{"num_hidden_layers": 11, "hidden_size": 768, "num_attention_heads": 6, "num_key_value_heads": 2, "head_dim": 128, "intermediate_size": 2048, "vocab_size": 9484, "hidden_act": "swiglu", "norm": "rmsnorm", "norm_place": "pre", "norm_eps": 1e-06, "positions": "rope", "rope_theta": 10000.0, "rope_fraction": 1.0, "qk_norm": true, "attn_scale": 0.0884, "bias": "none", "tie_word_embeddings": false, "parallel_block": false, "init": "normal", "init_std_qkv": 0.0262, "init_std_o": 0.0, "init_std_up": 0.0262, "init_std_down": 0.0, "optimizer": "soap_variant", "learning_rate": 0.00377, "beta1": 0.95, "beta2": 0.95, "weight_decay": 0.08, "lr_head": 0.00597, "warmup_steps": 41, "schedule": "wsd", "decay_fraction": 1.0, "decay_shape": "linear", "final_lr_fraction": 0.0, "batch_tokens": 262144, "max_seq_len": 2048, "doc_mask": false, "train_tokens": 1100000000, "max_steps": 4197, "dataset": "wikipedia_en"}
Each number is 500 + 40 x the weight over its row's rms, rounded and kept within 0 to 999. Layers, rows and columns count from 0. Numbers have three digits each. The size before them is the row's rms in percent of the matrix's.

# layer 3 MLP gate, 2048x768, rms 0.0865, rows 1901-1994, columns 672-719
100:525458514482577502493464453463475512480455518515608535495473512554528492487386528517424519428504484507605485487480550501483510515516532490508481
105:504474474538496494511526467514425514496540478513451481459517591540489494536531479404524503521578477496458556467467481494548528604427537454445466
097:509525500574439506484453562486526453487462543431534456492532460497530488494571461496419519508519498530505508470537510522526565462482544573582474
101:541485465514506519504495558479518535461401473493528499494563534484475514518572501541436467493504526471597521518569492503485483516507541500421525
104:492468467530508533444572555519482440458474507521576489521559543439473515522449506619505472526503526531497555463507471523438444418544566478500472
105:476533487468466554487550511538460552480516510439532502529525481514509492533507505468520483529496517537460436521539379548463515449496455480458530
102:515491501523581438456508531498551534460556542575492507518517432531503421520453396507495495470508481436527413525538528473549517559545425517553605
097:497492545567499448467570444392521547451538491516521493500531388529518486431502494541549491468440504506496491531491520519448442514524570525535602
102:456500462450514555519621412496489542471469597471499510470539570554508493549477598497441582507444409525552473555468541511476472501452506510562552
102:534500433471536523495504492476464481592535455488552462521496470407449490433520557498482503434483511541448473452499515496473409607509527436484471
095:485455413539558513485567422519517455435456459435502504563466489479458589543453522490511449472497486545447524427515490469496464500492501479541528
099:522491492496520495489553450558559390511489516584510468418557525500395506502463488470532519558484518471461479520518536413541484430523508452548548
097:513506502533532546496475470446526515513475517531580519465459591545456539571530464575458515466510533498522597457494505412530487457549530590532525
103:484533509556516511543549496531481521511540480424517541490427505499508476503455526516431538491485453505531457554509500515432476510510485488485484
105:550474520509406537496510426488491514391548551505476516495497568536450504452533454557450480462481495435522457575477463515459545520498502504433517
103:493457496514430464470492578486477543491520593407507467532521587447461598568553495552480479505501507560501536561473521513580534538517451483451561
097:547407500466507582449507566416510538525521494538543465492516501488490503501474571467541440485509469561525490552538606465489527509435408484492528
101:482539470492467455467449509496479440543420471506493499457458571518545566439503512477502489491510507485526549486537489396507481495490422572417420
091:543572547579462534513463478455486497519477504504471522491516510513492482539533498482531501456551511483506561522533502485550570511543518541489558
104:438492510541592516525511453559491546440526501466509527511532533540510489577456507457482560502410472562465490427561550459492538507493542464473433
102:518578466517513491493535459448570482476495463526520438544574426462475527486564536489467568497541496491516452511500471599502461527489500398575440
099:508462474495447515511510531545535531477511534487409498557446481471481517493516444455463483526522480498444475491439497513538475477521527490442503
103:493543409451557534547545502476455519474500431410486462446494475451514550568471446455504482433447553516471503472450476538510486529465459516444571
102:582499508470499534462533528525479540473483397438470455430543508493529513480513493503505550513532477427470419572504535493516551467503514537456481
098:535496466606454583466509588487533492588472529548511498489502571455527406538496462523474499519541479495508417513518550504485449543539457452466497
101:511440494469465494470519480455502486462459467505523449565578497542539493514529492436512589440484587419508527511539536514542474443566486461466479
102:525546547519455521532501523437509533501601486502481523507500439511518566481510503499420447492570497525585410564408581497485428487517557490560475
103:519590558503516489491518411431580548479470601513480428479556470493499509560510444542522477443523556432412497492541472541540495505435523534523520
096:482496482527410554495431557444554514453462496460484457580482426474522546411556538618459457426502581463511473508447502448555580437499445468469566
101:475500552517512515466452477511568562564522495486515512553500505558439513540495602517456496467483517449514456492369562580443477468502458507582593
096:463511535573479463515547447523463502494583544497509521570449471530453504470483469578516482505558469596426511458564554505502503507432528511533538
101:514440523473516505455462526431498559468556478480491490469489538521412488555452446528546537474537491449532380527525464490592481429544457511477489
101:435500577492555548410543497455526491532527517543516484491497510522456472511454422509474526522550534444486473477535454507478515534508564471426446
100:464529536484500572523510514601529500435498487470490454564499496495472489465530441477416614449480526501506483507434425487582464488459552474536482
102:457552547502463504426592539480512516502529410456510488527449413479510550530465512435499555497514621534469517467501565587454507514512550497577524
098:569538494474523557543467556530495450593506515480470470520414551468445463514467460555421460456490459450435498494490559489548495536500444466476528
099:469519507495437550439493464567559459445553501487517484480460552479500494470550524569465558611465457501533473473530449471476482476478497456478479
099:484513498502462438495489512555517428542564492492431547503506459447498516491598481509461527559467507446439489549519562511440448469584482484477530
096:524564490548502533477515485461423504512530548496449488480473479442535471559507487455471541525473446496509472462475445577423480522461464547533546
099:487523539512512521478536474534455444470508527417558517525467554529524477541552446466538513469448378507503482517474509436500454447443541442561523
103:529441520493439425560531505480501527488494501453478469577579536491473455503435507524526458500422569426534505445446483458497530521539437480519531
099:467499498524450437535437530519503463392498502471519523519451468455543497485461505542579524516525528495463506503386456495478520506517561466494492
101:488585534498435462552564533472468461496487589505530500586494457564486497487496483499558542498550544491536529487458463507570525620471549511564449
104:436528519447520522452514494555608484562529483490487450545523500588474482475487484540443567537554534472493507474494524547473477558535513484514459
100:485577436453526522418534405534531497472522541504478506490576371462537457473502484519502480537467483490527455510538455455405457477522441506514439
100:530487513445484477502544447443395518545574529567511457528515554488493508467516500542555530473506519539602505559481470540545481509504520524526470
099:513553471507503531515475476523530571539550489518496487552537486527561493502559510447468517492444442523454464525421503475495448542541489513500480
099:474431590504442439583482491538487490484547461532424461456551505470493551453508462459458464512400549521551502523436438499510495466516496504517437
108:530541458495512509503498509500401404529530525484562511569511548527524396530589487423496441512480483504532562458469483468477518475507530492497419
095:462515517525530499516505468527466537460481494494513546575469537473514572559531551427433508477464449546475572517538548523446586461464423512530462
095:454486560521493505464417478500439552479490495470583549520528505421541525552495532511538438448505515505462545517497561493453578524566546531509526
117:469486495494487543521513514545451490562624534487459522496490514541546564480519531477495555568468525496509479484573472466543482474569464478491467
097:504535536517457460475475497471537531467474470428466457531526508572513512502496542511494459481516523484564495546522463532494489455482556387540548
100:508497455473548531481500516473534522567422542576453557604545494509528488529487475538546553466451511489555514471476515460507450529464539461542474
094:444478516469458426511454479478445474528534502489462444540497456514512496484422487443481487546513547507522476549472548462550490509504493506526477
098:476481498545495521510472429468532491600461499517452475576544501582487545416445460477503499485495536513449502532566493458531512494511548559447460
097:559560517509496495508579431541529489482548528488537574429532456524465484541535513576465529473530489532510490477451549469521491440524458489494517
102:563555510479518499481486495598457556439466506487441432479528525472474455545500576452496564482460460533547536501408479476606477437528533437539487
099:544539513498517468453497451486502486470509477577518498522597480504382558439551597488560472461497529530505495463452587512535485543501506536484492
102:498503479456508493504504441458499502471518462545560530510524515509533446510510533403568511525463565506435526465535547522554526570388441532496489
099:483475420522520448503436509454452490575519591438437456464523478514466557472539600563495516526556491517500470496522528447481482556463511504512552
106:429473534516461512504471449597495542442515504471522498495487500517528473572434506471586537419466478480495476499516467467509505509513458533585499
104:528410480562445436480473460523519498534499457529500556505510598496496530462510529470488524590520555459527497473476453471499551462489502556464482
100:487515537501565436474463492482446478492493522496518533423426501486588549508471499485465534463501445514434562501453523456544533523491579496473489
101:532503463425546468486465464523439474535537535498588589500554536449467461546486523527513494486408498489526519529468482507463483505474477517502512
099:494481535484450458627492495533520560486467565482521480481537493438482546452461493572481454491473484483447482430467543493499511535399535484554468
101:535468535494512492496459528455530438494506426451582410460465510504516558472567464447460384480535570476527427435566560495491486549482527467572427
098:545401548455489507454483412502518506509472419452532517522597528549533522548490510579571545424512495544542492474477446496456560532474586613474525
092:526524435557470396529503522493501420511443489508447496483545483500407538516458439463557546463579442506431460534454484457521472468573506509519517
095:492521523474541543457526464431458511446548490454525513559569506529475608492473494462506494542510549500440507492493440537487436505482565476483487
098:459545534523519516475508484441453488502541520501513485462565505483486497566541457531458533508431513561431502502489495432479455573471489415468548
101:512482546463474488487486474554501547471424467500498539493414450479456488509540501435498536471522544468440498534513481447559531518418535557528494
099:483506470474476592430578533599549511493541516511490559515538588452480442480449471530465485469477482485529541541563490429556459506502453499455501
103:468478547490507488475467523455506476510481448496379471495541536491523462527457566496549525477517555578450510447551532522474465518472469456510487
099:546459596471483449423565567556465414582499500514497496499562473501528550458469475611482493490509546531495520517477530610453582530568502511538522
096:549480433525595536452427375497492538523529528514528543524541445538512541503422551474585598518525465477529511489449463488502509499439531469464547
096:563577456564520585503572487512524486433519477501491479544523476495446482472532506464511460517480540490593462557434456430484524514493447502566566
097:469489456488487497457493529477511500418462569536494524431521526477523424540452546509557487549507451457560527478477470492569505476537484501471505
093:509523505510479485521465525574460486455518560548512534541555477504472482560500515571533453499522498456581508495506471508554455498597442498521513
101:544531459449547503480521488538496495504469506581537532471481551515513416446434514578515424487457481524506515537480479472494496441509558492524519
091:552535501552497529511533534564541537521518555506510551454545444457481454533538569557470474506474537524516479581455504508435493519498469490525538
099:491565499488469524540529520485470592402470510466491482474468431457511565600498483493478452485495470448416488476449562483515511492511514499492501
099:540511533511499568456533462546517510553542470526476443467429507502530578402541436485492503500462506535548465617498516457416497471522580557584569
102:485505496520499492430516503469466455488458524532451544546529455512502497530441554562555482548512435524504414541493544507540549541519486506532506
095:520537563476490454457517432522498570526492481540575485499477516547465481501543505471486464488459504565524495473521591499522522526413522505488388
103:495490482524477536443522459530589497421516578525473524475459488536465581493505571494494570524489501465518539471512481485511521420470458492577495
098:486512474457479521561488529486489384521450496507504470460498476528454518556446476574448449460476492464504500474538531529488515547587535498480531
099:466414528563522528537490512538469530542435464495539480505474476526477496482490606526503549450482444468536508466450442521517461464512472426470518
099:560600491583598539535510436520426548536539510492452466564457479495480554434461571456516515477454486466460546490518489628512483482424496441484465
105:508494481509503487491516509445543530479512552500504456544446481518481523470500476515528527529479467597489462547479507542489483434445480557499560
102:447579539478472534444551503557490568518468506498485531510502552469425480500522455427510422453490432479574432492509448536506475572425464569469500
100:538497559508489459614564433546460477564459578494507517484541441480455481477508566430470511425459504572570521449509558419513471465466573495461446
101:513527525537600494479492583498528522575507543457521521452511500474457490509541491513525385505533535517513498430451453542553492455490465448517439
098:461506526454534508522418510462502494493565590462555477513561444552508555466465508533490517491505521540490552522553502450491489494469498508520501
# layer 3 MLP up, 2048x768, rms 0.0881, rows 1901-1994, columns 672-719
098:503512478451468591471482482505531515475476541462498469515455532544545493554518445563537461527522569482514506478538500438543486576515494502518532
105:514429439565563596526469518455500443544607490539534505516507433540473521511449428482494426511478437561525521518537494500479412543489557479542525
101:539498558544438486453541495505558527488428464484543454534505475516455435499485452550499555559502513507554530420540489518470520537497493525622535
105:560578483443562495483508454529559603526453529551493477529478517444490476468448495516532485486495475458524466546506476518481450523491480566560497
104:535593537489481460581521555562450493474525528509543530526540509493557559478502489424482536482497535599555529539473435532451459476493507483546515
104:452458500516496462506412505459483491502515483544502523496456527515501446475521539479525533544486515470499508552407496470590475506526552538549443
097:477547446446496500501467484554521539505473472460523481454477527518463511517491546589583461536526514458468515490527494561525538438572443525543508
096:563543489524471422470426464403486539487452506497606495542488486499502595479515422549567510536545464451511552466512468465515490472506505587443555
102:479530446468447519509484528497565522514579457528450443540497456484495457457453481501538472553531518463525522440515462452531514595495513544508442
102:498512487573421531447511500534489459488439534518488507513486441495486513501384531483491478490489439513554549495520408517497493435433500508557455
095:566442464528501520536465457493535513496433496573505468532530468517519481486521568521521509444514516530472503539447473545502470497488483501466456
098:505450518502472575411457499575485555533529548532508479510453523481429578518520453542522527461489508527457479487556507499533425458449465502473562
096:426461450490478500510493456438428567509509519518553502498558557508508504555591512541512510512508478483530578540493500476518542538522500541480556
104:543441480466510517526478588501513559426564551542488508485421393535503509510469511433469519442555490496517421547491550457502516408503521486506517
101:517483538452450505534565481447481521410580520520471567485489566542477481390509477522473540444485510523523514606536532460399568511519500450509491
104:535473442476487391506455446500456524418512530529507478492545475549574534465519508531534528490525491484536401515450544486471478481476455476491508
098:494476512482515434505561482501456481571490493454451496390546596511473522437513573489503514401492541482513514508387518560454486401506500536526495
101:523559548453507457492496495440539526485528523491491580541539531478483608505514471502595497506490487584469482567454515446486498546558526466502535
094:546471454507434520498545481529493491519441521515475538434505493471496469513514435493454500534560452515519526493542554435487478438477469512534497
101:573518538517486532491463480589555481491487517461456503489498555518483489592503520456499508506492449477446469458519497503479564481563444486443531
102:500509477465485489437504485497467518538524465525503451493545500455602508458472477491538588443453486514456474508438464473559513480513437580536530
095:551492529463537490477552523496504484531565498485514530417453485499433495444431505602461427465427513448539452552457518517537457458486527479422508
100:421474566497590506445479458568519461502502515558580526479525500518486533474494564510556569501447491449508525525530524506518447458508501525491485
099:548525494522490525519571534434498465490460468559460564447577499448542493550471508541493466421367470439499510570526527499445477529484499596432476
101:570465526466498577474524557526510526427514506513486469476486480526474552580546486509532502499584520459539554574498526454499451449551480463577522
104:536534508517568449531489483448539530535502598497555463446500459544525451494433502442468482505477469521466530423485481542431483523531557461506450
102:505501535597524581483544515516497472429559473446553495534465564500451459483514537462541520480509523461527434495581507489468476532545540483491553
104:444558560516486556515485515467499521424465477373420563517492493536504505457540572518414496502551475529516484517472511454531530540573481496556525
097:514509518480541463509511517501488494579483470472460487500494470500504479498531534491517508473496474501478567559471540475485434487469345489430474
098:487494483548520527544611560526514507556497562499443505559503534451449493458473571455550474478417528486534488546547447432515501520567435514512533
098:534594477544529521501514427419523518522544501513444519483457500493575425533572525471518491535488471491566478435489447490528431519444521495448549
097:483401497598494526555535509507510452472440443536505521559458454484477490500476579494508509489514573560480530550472469452433487494506510482557504
104:489464447494506501526542488503454468472429490518534382457498526523566570491523470579507449481479502539513488577565477481568502542492537481520513
097:513503460504480522605527439513486476544490524521521560492499557471417542560491371532501546477510483435441445481504447492497540494511408552442458
102:496470525482460503481488442522513518543539496541544526460480534514554428595480469522498515452530435525490430494497547494474513473502582557514570
103:577529463485507531461531517558534460528477526553511483502550474533479485463462504507528510489494528444517469538519555541543527520460468519485493
098:534552494478520526494479431451508511518467498500501521490496480461568513514471469509490547489524476475530536526526537498520537464557523560440570
097:475534498419577567476529508487471472537462518506504439469478550511478604484472491572503446417538505545539566548520522516567460543509508540444439
095:473520590469463552505549533517572517460486453514478509487534473486495466490485516467487456509511531502467444544471482529500426433561512537506497
102:528495490438564450483535502486502494430485571540490486517615449526526560450512466475550409422452488443490493508579483469503460504570619516446515
101:489480521475584493446538560476508461488454448492550527499463574485561507600454481483485528458470495474519475517490453503492483521476499467531542
099:500512529540517525453507429547509549497469442514525410436536592523426544527511458535471526545503512510452530474548508498469500480464531530486488
100:522510489489538553564446529449490519463527505502543454439429587435524537491484537505432515506452518453574475513450498536404531472549451456481481
102:466478522488438552526433541563586463549547426476529582475473495521509483524538490507463511554500461528483533441507482533465549550446502492507521
099:475552510598450512538454532487398497490520576509532541494497551524480460453546468552514509540521518459502458470401443487481532482445466493478484
096:499378446454468474499475498538481523506522516506451458550450484507437491448558529490520420487510482503439505485588483520516470403598507536518491
097:496504540479472478526430426527543431502514442585503444531525472465517453453489460510529525527463499479477508475531523487486513524522477561487451
100:482509463511441503442493524517502460525548539498477548468500454540508470522545448566461433497563503499544528455545412399592520469386471478522565
105:473484465510477505507572547492458474484526476472541474470585532507594441482480464464415506472409496517521485451396465535440509516406572444419520
096:495403496520554509453454498474543419473469532536516506478552553491500497509501473507544527503482544507578508483486541514529483565551420522489583
099:562435519491406479504410557424528547545421537458504471512529535514491433501485471505561539521435505552526479533549497512469541503485468455454544
107:480530432427439456504494455483561478464407497442550605493532523484431472498505547525455486452479506525548481472459531486541454541496513558460500
100:537468505411559532543428477552513510455500474502461452508465480356519496528515462418509543453515479460518449500575516554469495579532441612537478
103:495527515510460398498572480492453523451428422518531548451514508512508540485498495465519459509540525478516505505494533434475452513493486534556505
096:519544507448543429488510527524428521519510480451517502584510442506437495484543497549453508514444552468486489539539490495565480533462533438490507
095:526542506537482436542437479517480477544501510434579436540527507519489485561485515585478511407532489452528457497540591499441520493499496579608485
099:525503470533447515566512466490538518485513483485545475511482534523461464528493528541464501481532517460507479503478543477479523540492475525494524
099:483497536499524558498506486524472579453439438471404445519497539438427605502482534516510498505531467573491521549497462545550491478511522481466538
099:458480519508520522494457494512476505475470568491502499493487456446465528538499450519508571492493488386464537536486532511507469517463538473451513
102:503567531456406498511489485544529470586479501479493445464505533449613498521497546426567484564556503441440483554506507531533469537480542548433553
099:484482458510487445520512433505504484542518511492532543503519501455527478551542493460535532480476456511518507462542568549569490517477465534494522
105:503465456516565581446442423520533464548487451467478467485475570504543507540510513534480506483537450561490515503505572430541551531535480626517503
099:541513445505529465486498518530541536518410528512448542533553552485446501548464520466511476492577461507593488500456537484447510513520498461549509
098:498535499511516495492512487553572544482480447511502535578540547514413488526511491437563488515504564529538550428414539510501488490501491495444533
098:490478479501488474492470530474446521451555485461561481477546553521522494483502435509576492519426496472469604521495510490507539501549494498469539
097:468556487486469498530512456535473434497436568517479426485447591491491405427421462525477414472508401523459462481514520424466527519384541486465521
101:495526513510564503550495559486491465488624521491499485488554495465515460498462441546527469518483562541564483528530480465452537485514503528528492
097:418554513533530600566514506522451526533506565583503492533466539477459530474494537457556520494500528543490495481479523443458481534436569460577485
094:456514501521477458491447515420544472491541547483503463457522476558468478440429472503515524467458501475533536493476477496449520550499534521512490
100:540512460519519524488492497524526427511509463496531445505470547490493505561486542428439565444471446543544484426444458449476446518561485482528489
097:496541511424473477500502436551434510451470463488532514534516494413522488490536455506551426538457502477540531463481404505509488454507487475493551
099:545444490412453396537481495524458500438577491494485509519538511467524450513419527543411445544524457501473471545497466538513477487522557460483504
103:515497524512517494501477574487516526525542471503553496508512500507540498416495478475465484472507455560507422422522411521555510561454522522522518
105:516454526499530519459514523528483511510525518481491551417468561460472498487472514520445597517480522493432459492519456572512477529530458479486496
097:503484531496446543540465462488504488478515519494446527461404469515474460538588420514444484525523466521540506520535515470542486421462531511507497
095:483535454564510463490508515530540493458457471474503467520538484564565509530459440528449521526507506493454592528498441524445546440473497501532518
098:519494463531568535466454518516475576519524545512508464485519520566479495502530515441479536532548512487497483421473483517504539514491500548504534
099:468479453422491474518479483532500505493495526465480492515531519551465472487516516567457390476560512500456471548528449504464530539498519507472558
099:499563487558547448478465552506547444517467510498498390506546544405575503511477484492519508540487429528431655517470506497507578476443548504532475
098:495477517527578466435446500509540474529494481481484557459562459494479517411507485486469516447397523501509519520481482466581533509477554464462484
098:510508459599548549571486466465501588516464552440529481558531479495476465504529533524454468503471548514504516660430501527506437564562532522511504
097:429530489515503431517517537474436472484539411523454405487482455460511493496532512536561532549502600486474476505465529521461544464480472522506492
097:489503478512530472501467470472504496508536544517456423509535520548543485381447501498483499537483529506498458487529482445440442459470520538514443
109:449452494498523508499525586546569526528596468539504443486552558458546576508494461439496512506509505553478470454496548462517494480476467468541528
095:505516576510480547516407501484551511482483479453531491478502553518454476480489473447490543449474560503583544562484491488551555555491475498480515
102:528519538539526511439429499473549419517611520517568483463417567482482465519502479525475471454485507556497525563484572559512471523534478544521543
098:548527584494471517376532468441518469492526484484513532485510500472533440465513483515494418560481454487524514544468424484457503500453510498507499
097:478505462510525536383525458514479518524475469461562457549525505411523474590578499561460535514534483479508477525458486476542530568535472460454459
101:491514418490465437539575428529492508488492498481495453492508558548475592460511463525471535537457453512495530447520481510488508512477449451424487
104:526528485527501511498510491527485498501462520509551430501562462494479491516461487536523476502543490522442447447509537510485538505537565520480536
103:472492521545368534530425565560457466537496509411515485474476517498481527464512463454493528448547552497507508403495546456542495541529448440557505
101:495527436458458492438563505476493499546520412419459494529525550452520527533486493520499547548492494488549491498509498580466505531483477543511520
099:495446514475435488522485418441472508425504529498500500490528522548532606515512452530434569513481587557539557470514459502516493539559520453474490
101:438517533445526468487516521513522495496465510458506503481495431520514515467506528538496532533475509559518484484489517496483485581593518487501519
# layer 3 MLP down (transposed), 2048x768, rms 0.0844, rows 1901-1994, columns 672-719
098:469493502441539500505484483419538514538485449476491534510484535485485522555482478482564520513496492468424499498486475457496471477538510537558528
101:492499462496441458547546517425443558472600522527442485472484537405406517507512530527445536438513474520491467507501559532553483555507535474510433
096:503514567482528519564500471544530535459551423500503495479445430531476456504461418525465434430496505489573501453496477417529547530534596506523523
104:516455487496517437501560512489431517453476483492420465482485578440520477436487463569545539449475601472485541547552514494466534488456579547518537
106:532535517595489474515511520403526496377460474465480554449469483468580485582607522513475504506482549453478482491433525426472432516500512479486512
102:516527489462506427524475485502504519600483402557534436507551506516498570513486406522529540459545425486559454571544474489507429530480507548523459
099:477578501512510489450501495509451434470452525530530463497517573500505482447444525487467517464474484594551498532411564517511547425541484514568533
094:534532475529564525451536528547518501482453481491433484468552440476510429531492496460466490472463452402508477498510491489500466543480508553439502
103:525529455517537515485481510552544501442556481526421476562473425465533506557476536480528500445542496463551505456502457479527516555451484547483474
101:492530509461511472546514501493514498525488480491483532499501507527494552504500500465508578497543506457553594586513499415470506540436494589552436
099:528512504503518550479456529443507480454557472552495479481517537524529473531430568526507591555550524525510558520506451498436487462498514524559514
102:525557468450512531439514540475470445538549468493534482437503549483490493443446475512501506506489494500489529489542411449510401537486417485505458
101:496580461515487542494450471473504489605475530515566537517562573487511526546447439504539577510555466490470498459462543488511516530442476558529547
101:515540424539418567546550474511522471449481563481463467498496502566591467502503538515450555496460465447533496569434471514503506493530481449519583
103:480527502492496526497542525414516552519465435497515504459492492488472510478445541460454539539500516513497512514512593526433441426508596502470488
101:492459456476497494501559493486563502425587488472426448494510478463551517592558527511494516506515502506427410490475508518467448489496484518540524
101:576518525548548549462455402472491436525558527467472525512431515445522566503463493510494508604487477498499433526531569527494488497448492498489515
102:454527458550500551515477442559537494417513475543463473532531514507470501523532461529487504492435510504490458473518547494489567590525428563410535
100:559499475523548522532487581489529455443500441598513461494469528528543499511459517490519477482474559474527461438548519482502539501465528492547473
100:507518518460517513484480544592522504520516455563512437552475515490452489516518483542467513492554460455494493502576472510502536585558479403475505
102:548477522547497488472480569481482508558478522509449506537504544435556456606483503504518555489517526478428491469573441517530507547518482494537556
100:527517518459507507478497458517482530509482535487532528432520458488430517519520472539446463486460589564504505471532619482519490591532478479451509
103:490536500478461528408580483508515526527532527517472551529415435511468451504551465509455537480498489533446493495502473505523523466529546450559475
101:500546454493481487548508449475544435479511488518487431534592520457556513522516520534520434560515474440514521494558492444490508527486572547557506
100:555523533473485491476541457524475409489521509449530448482509562520475473506510466527468511513502555470511505478526452499454510475499487536423484
103:463432509552462546516479493460510512539515535494454443527493539513567520537572417514451515511576455501485529490476511570507491505502454526504543
100:542545457507535508453497469440471557517560473559485467494515575473472490457440559491501468499506522512488547598442501555549474581502514470546439
106:508545536454469511448463501495461546423539525404500549452474479541490467485520525551411475475541523576481523564474469474518470416444564471445494
099:512493495480505495514508504516434504464429564466451539534509481542495529466513469542495459530473525534541480515484520561490427519519468490482495
101:493406476474513522631562502485444397451556486547511577505488460504481465447489553455519461487471520568551517525570419452570586574535437455488514
101:473528396502513465477541459409510576547540471484488566488422547507554504516512478459547481508530456530517466439540543533479480478495430483435507
104:492530525499462506397541491462481526459518526522557472466515443464499495469602519444560502469469473472591502473492530483522503529411465498482469
101:480471540515470484469489553532589507476458498469586528494573448491496570487588477410512491538479563532507475510546466560492437417549538547561516
100:516542519498407559468524544532457463454503484458511480497498439533521443486509440471489505579529576438506459502461471521471575508498525442476508
101:450537595474447477533512465556484458478530437484462458520488437491526554575503469556461494498481517443469460480499506469593556523481552535500469
103:503566543501472497563504493495572511474464460481503434560438477533497526447481470483438464505511505584490541464524426429530517478540559484580471
099:492471469526474517471527469497500536499498476418550524463458592573546442468545571510539519384480515478464553526530574462503472450491499473432484
100:532474507469470521558534458508550465464568517485498467466489524454482543529556437509575479459433542524499502518504577473470477492463526502494553
098:541514516543479463568532534527472498452497449500457462468447464526489487461560523482494486408474506558488492511485527519467520507479601472494522
101:472518525438602471438495532537514569514534587481509532531535481497519552475428464429519556458532492460542462465525530378513429493502425555532497
103:423538566436490480461554586488524453562470475498478425470525536518527544588501511466538483486455597506488515516535510548487489544471514527555528
098:528559464492555517530490583532594508536511556497494511540563492424453484531469517429509553560557490489505551463573504512507496542511549519485533
105:572470520528457492490466525480536630570572483486561493531591501452548552506463526431460522486526542488498511492555497521484507522582431456451530
105:491403494447468503463381460490510513600398531543413534492506476584544548456507482517539493506504450550513507516520499502495563539464526461410535
103:525471475542402507546471503485524534469456533466518481498493458534474498546573500512507513491487575415486531535444490488520567530567474440450482
102:410537442470487464518432558510499461514516520532496466497589453530408477547479520421512539533533552554508513464567491547507489487518459503430531
104:543530444528513549460538555466477456492506454499484420549464482496502468453428573531570457418500549555480465484536588451557501490529499527488485
103:552487417486455572546463531507477534474540596493540478499475448487467401519461491446528499531525503529503433550576489478434532524478542536468548
102:518510412484464504485503445460482473496480506509552589478516514526495488572502496458487469447432535505484514487442547530487443546458384564445451
098:504474484507491499522434517523523511427521505587526522521524458477497527542537499479545451537490490542458522539507500461546517516542519500498489
102:471444569548491507564479395479553538564498467489503540505479442511540526460483482473500452476494526494546465521512447484453536505571526413522510
106:477458486470528418501528517408503472514485518437515534553494486483529519452537459468419468456524525516436526500489467458533520535467516604432417
097:517515502439495522514476520519522481480577472562457542506455516485471488492496492478522528477475511465458475561528516470596515556485539540514495
104:418509473471487441486502444437456482544542460553508542468480462490503535481479461559504414488594460514506508534564427445533478501502445493543476
098:461544473478506493482499532490488486492477454508557451465506493459536534520467502534517556495496507490550510547492485473538462414478540539546536
102:472523499434528505554518463455519454451477514481567504529525479541547566510533559448500459503515548590530457552448490488527443534527443538539493
100:503444425482478576435514505459454486506540462533560433514463501489452469460476507563503491429530439533560496443415447512463513509545583488567514
100:490476520530513434492478526570508490495408466499406532464537501426498550472512513426477475524488514596513470477463496469508523501531417561464565
098:572537483398450519514544544455548526559500429452460474509538523464505467456486518535475500503463526509370475471509431542529480460447492538457533
103:606497485480453538511526595550529517555446543468508514536529510494519494498532563443487491449523465480501482541435516462495446501458492627516462
101:490463549547449488513481517430507413521463451542453579520538531545589504513544492509495559545496521501455526512501512523542461443469460515426498
102:465450457486451469505484544530482488540502502480460577559511491478494483497543373439561472489578442491507565469463540504572506515515466556488505
099:532563512569568503557520432491555548497521486550497585454469552525513491509522553475510437454522521462548585504490531502513474519463512525546529
092:454496566479558466565427556473547468532520418545510516519459489392563523580525598519507504493421518448531507439467484531463484532496430485604492
097:489501468489511529490475465583496455506450572581520570517553472424528509482482477508549476500425461508526521492490507532510472391500473464472488
101:471583483510519569450554508581608563452484478521460544458448531498532553481485582562539508517516443498548465476596568518458475514449562464494544
099:535490470438556485535567535520486492501538488485552496469455516471516454560449488461473476520493524586487524510546518427475434478478490469505492
097:534595517476497513435463438500475502564544477497511538572504546469485471542482510487530519525491468466462537483543493458507482470561519529508500
097:498480465534520471510494474428540529485537523506548540444491544519598515563485535498477569514570502542520521474464532518485460496485502470468463
095:517540510455482486564523529441505501449560497499461565507453491483505481449510610511398447576437470486424525484515534465507567527538452500525521
097:504538509465509451481455507613411549430510491591460496543549585465509510565437466535536489474491503415509464458438472513504458518485435577538537
101:504468477461514487482531476499464523515506515539543478436525537527485484462600492556499524464497513463466515534520530509427533415551529507462494
101:555471542480532520517456461444464540514598589540522448472567587490407523542464399475554514500486555530506489496543478515488411462537431534434533
101:515529505488524462600503523463478551528544516537447473538466442410569530460485537479491505561584440515515492461563475552484513549493434522524507
106:451510459537511469481420423473535533507433451516518467557461518490488462545470504512503552439491533497482483595501452491515589526525484527492506
098:526511523543497514489527429465463534456498515472506395496463526476472486496461514503500485545480529512507425534499478450484404392519439535529464
098:450464568504458545498462505567469495511567504540538527461546545454534519520476489550533461471559508525557554515541583537491448493513510507523485
102:596492524547446502416524413520460435516509570456466483532553491499494564493479484573549434455477523553553531482437501555538446502477506522490557
097:462508523485522539517423519498525487503562484570538435523512508457444496483491474542439565496492580544575453470544563496472486490525504494454578
098:513500516513529479464520495546513497513511449490495458436509563513473482490484497509471448513418501596445501538492492499548480484394429445517510
097:506523498480555494493517490536463497447481520494549526450502508492475499579468558465523482416560494468481481560473460552488517532542480483403522
098:460581496506507528457514480511484512515526549508490568469470470485516516405485526498469525491438565581431484467498468491576517565429452517501450
101:487489511492497511489470476468495479608465567508472513471515579544565478500458481588423431521475550517487544511508454476474445500512550512477441
102:476522504480533412512466366608476488488515449526483556518517506483440546481513506556410560504480525541499433474466476499493527507412500492486456
101:447514541558521506484513525517576432526487405468582507507562494525506495513497480497500467486454507549479555523449493486516533542444519499464523
101:485556472578442396563475413467563555483502543514496489575477517453440485494464515513411526429511511510482540465510539498513463514522500563518466
100:474497440426473510441505514467539471445609456508443546403441475454602430522504484485475527554489450450532487474493502463519474405497479498542519
100:518498450459457436520445530504544515389406444412453548449487523501436489556473502460561521560577470446456472576466493476462535492470577524506498
104:562441541500472460455561532512528427493483515468513424484491480568446516509532550517465515498488443546450555540436548470577489484553562521519436
097:533486525521512509456506513449523535451509483509459463488535425501542470518531543525437467504459410521538520545470556511473502544411496511536546
103:514524517497502473483500520463519541466442608464436484462511478466453487578511521526507521444516613517477525460504560551472483442489499573453457
103:436478492516532507434490452472509460477616544475548460500505472493496488470512518538511446537574556504446532480457487539479470542528518519479584
101:438556455527496500618548444516460500495510520454505545493518496516507499477484534505466505530460618490508483512463492469557550492494489465502471
101:432456489439527532556465465452491467454519562583494444521438470495569494463562472503481479522508458512528492516596528500500541513516474434513526